Part of a small language model's weights.
Size: 9 layers, width 640, 10 heads of 64, vocabulary 12723, 57.7M parameters.
Architecture: RMSNorm before each block, rotary positions, local attention windows, value residuals, skips across layers.
Training: a variant of Adam for these matrices, 1230M tokens, 9385 steps.
Each number is 500 + 25 x the weight over its row's rms, rounded and kept within 0 to 999. Layers, rows and columns count from 0. Numbers have three digits each. The size before them is the row's rms in percent of the matrix's.

# up: layer 5 MLP up, 1728x640, rms 0.0377, rows 723-729, columns 256-383
# down: layer 5 MLP down (transposed), 1728x640, rms 0.0341, rows 723-729, columns 256-383
# gate: layer 5 MLP gate, 1728x640, rms 0.0379, rows 724-730, columns 256-383
up723 104:494525488459467492485540481466545506494490482498478531497455506464488500503494495473518494516517524537466474501472510483510484500495509516459505513568465477491509479517519477480499518520495476504511522492493550493512495542492522485493489484501557462559531480492460480492474463492489474505524542454505503515512486479466458514461493497466475527475474469417447467499531506521484512488506
down723 105:497518473507503496499489536503500530475540501565526417521483506520474475507533516480501509514512520499505473488481495485487530533532519525455501522478450529447480502488448498501500527465477484501477509569516513490544518470473527542521500480510539489496506500476478486534515491536501526506495503482546558490495492542511515471520521560508506471502506501491466501534573538515536512451501
gate724 099:468541499517505488510513504515503559472458503508499487528475469525457508506476532514475506492532455554500527527516523505478513483485527533516539504492552512535551553522497513513515528495538502477468498480511536524486474511489501501511520559509503477498441516533514501465487470470508528511554513508498528546495501506526515519506504524470513524499501498483520485482517525506503490495478
up724 097:500496514521496541476519520521513498522502461452450527499493479502474491455556538508471521495465517511486500493502474513490451492506475457506493519495540539470511487508496507510512534513443501512503522504566543529482484505489471471504553515517512535472490507525507550529458522504516495551543493524485529500471452427486480487491500490481501457520513492505495551521491539507484509577496
down724 098:507497473489492481480493490551543537493510465553431485495489500483526493480495491516494501501521465518511519467502504541542533516514507464524515538511504480526519514528467523451463501496510533475440548521510502485517488462523488488508476510533512505520517487517505535542506473498528488523433501511450514505503472490528531497514491491483528496463492511499518520518508474481500487532473
gate725 099:527462514456518508441496500496478483485478503538503506512508518541479520508496473539528510485492502514512521473507462502523475496513513504496486497486491506519544472513496459485481524499488503514455551493506533479485480459522476493470522450485535484549461501522561508472488504478515488470492517500519469472550505455478528495498455477536515511455505476487541510447526492538518544498486
up725 100:490518501490473490485506499504533458504458510502479537476490469504478507482479519551526514451492451535528512511499463509516489493501507497469511487494552520544524484503506505489501538493492495537507549527489507480483514471478490458495456459487501508504571501474524477490445444500512514537502521489488523499524479462488478522461483543548483505493494472523503501500488497486457499502513
down725 103:499506512502541519447488525496497507501511512526521489526477509502453485486479487547537474466469457459506498503480500537469489469527505525505527517525518513537522472483462475520504513476456451531516481503523494472503488506479467522536521454474481532502521468538539482454498471500532482501520531503492510495497485498530461487472447495498500503522545508510551504454471539494517513524524
gate726 102:501518535499489474509484513467480498490492516480466513514530526493501520508532516532494519496521522443510486503513458466482519526504484519527476501508556466501520501560512495498489506539502523480500497493512512438541527530505538508511496519493520466512555559486511487521511521518502491471506482485525486526515463483518467497483478486447556494487547463510487483492472500489555485498511
up726 100:511545515506517479475485515517450530510517482522484536501525510510500469557457490499493476484501516482519506483559502510549533526481530501551523499501448512493500544491530492522502503448501483514455518502550473485482511460506546505504460495464511509480494499504463520455549471489499468486504499479529492503509516532534501492473557475497497516467523478517441497472558492481525472444510
down726 101:481505532486498518515520533501445514479446516521439480495521497488488518503560513536505522513538488470478515471487472478570469465516470480509477531496529516516422488538518494485516508496502515537526535540503508491491501496465486547499500508529436517544511499523480537488486482495523530503478532568546554498501479499480487482515450479485521497520477544473512456491484467507507514484494
gate727 093:535494498472480474446507480527501518471514545496496452506452468517476483489509509496512529487513518494492500499537475535493530572481518502507514474481499433461472477457476499526504468525492528491510520504503491510491533482492498517486498511493506501509503495478458524535509490503465518498518486530525504507528509514519536593569513467516493535494521568529480475464472519485494472497488
up727 094:490471517459533527492529476527510475496509532499565471501549539506489542526519510500490519545523544511493494535526509514469498509461534499498485522511501486479471554469509512497509531492533494505458461480480503486528518479488533545521484541506544486458495489516518470514471500493487493510486520473476521508473529486477474498547528481524528485520549536501483502489495486505524485466477
down727 089:498468500488477497474514483451476514518532497536470501527499470532618536523513499529498462479464460478523478474520479470494476490507482503504521531502515498488558503507514503465519497491502495476473526509581506499480510475543469509493534484492529523531482477497467536538508526519490470472472491458529517463472502445500435479503488495457496491457476499521511479452568532508507468521494
gate728 092:471493494490482515534472471504550515485485472455520501478507522493499547519517474458546485486477506493497497530499490483516503487520548516515519431500482496476510449538539486478481482484493508511566494507478513482491524509528519476467496500474487510528487467450535484549515512470486490474506539497514513513471478521526527493482489524565485530471533538518525488438487534532480508504547
up728 094:464490515557508520477491474463477548491513480487524484491492544463516504484486504493469516536490470520452495486489464525471493496491525536516499503520479518550463472501487470469471560511491507532467498528495485454527460529537504532547486480499472472525527517503512470546493506499527542505498474482491499480470488448470531502508493458443560503525501483504490505500482503514528450507511
down728 096:524522510478498505513505489468498518515504520499517465532505495488485449529475493505479490517490540508551485503527521453501528482492482497505511519554492491504456538513532460510479520487475497500518510457509485538522509481442505484511507525513515517493528495496476475472522512530547445514497495496493488487496532529502468535500508506485502492525493525466510529505492487522480545482498
gate729 096:485555538503511496526447531513493544475520479472481517461516475484493534535462540497518508459473497539502476533526483467514489521507509521477521512535519528512482497498456504515504461528510525558506540493519467450528452497529500507512492488523443468474479493486470479459475471495455523528547476511470528500492489441493539481486475502484519478519494492551480511494503443503551517497468
up729 099:482487489526502506497501473501509482524520505493516529504507504511521556561536528460506469517488523504539462483546469498504501523531522536475488516478496525532536522498485491483485426506509544496460483457530481495509482504474492534497482495459505533440541466505474515482519490515455518476520498537529487470500513479513471497525476467471500505466533503524483482512520476484513516514487
down729 100:488513471498539490500492529476465486548502502482532459508477499503480478531503516470483513515489520524488535494472461512478555554521478493476484446521476496491482494470523499477477532515515481496464511494464492525443460492489490543494487517493504474505543511504451503543520547488475536481534499500535497499468469488484457507502488484449495519492494534493477528567507526494482534511498
gate730 098:535492513455514514482505503506472486449524482476490509496536613506502527504521523489508516544512549500505542454528513472525477500484471518485499534464462472479460473499510491514485537464535532505506553496480498507500481512538480506548518489493484476536484512484491502539472518524454507440470511519535490496504511482478535533498507489472505515516507521509515516494508527513477472460504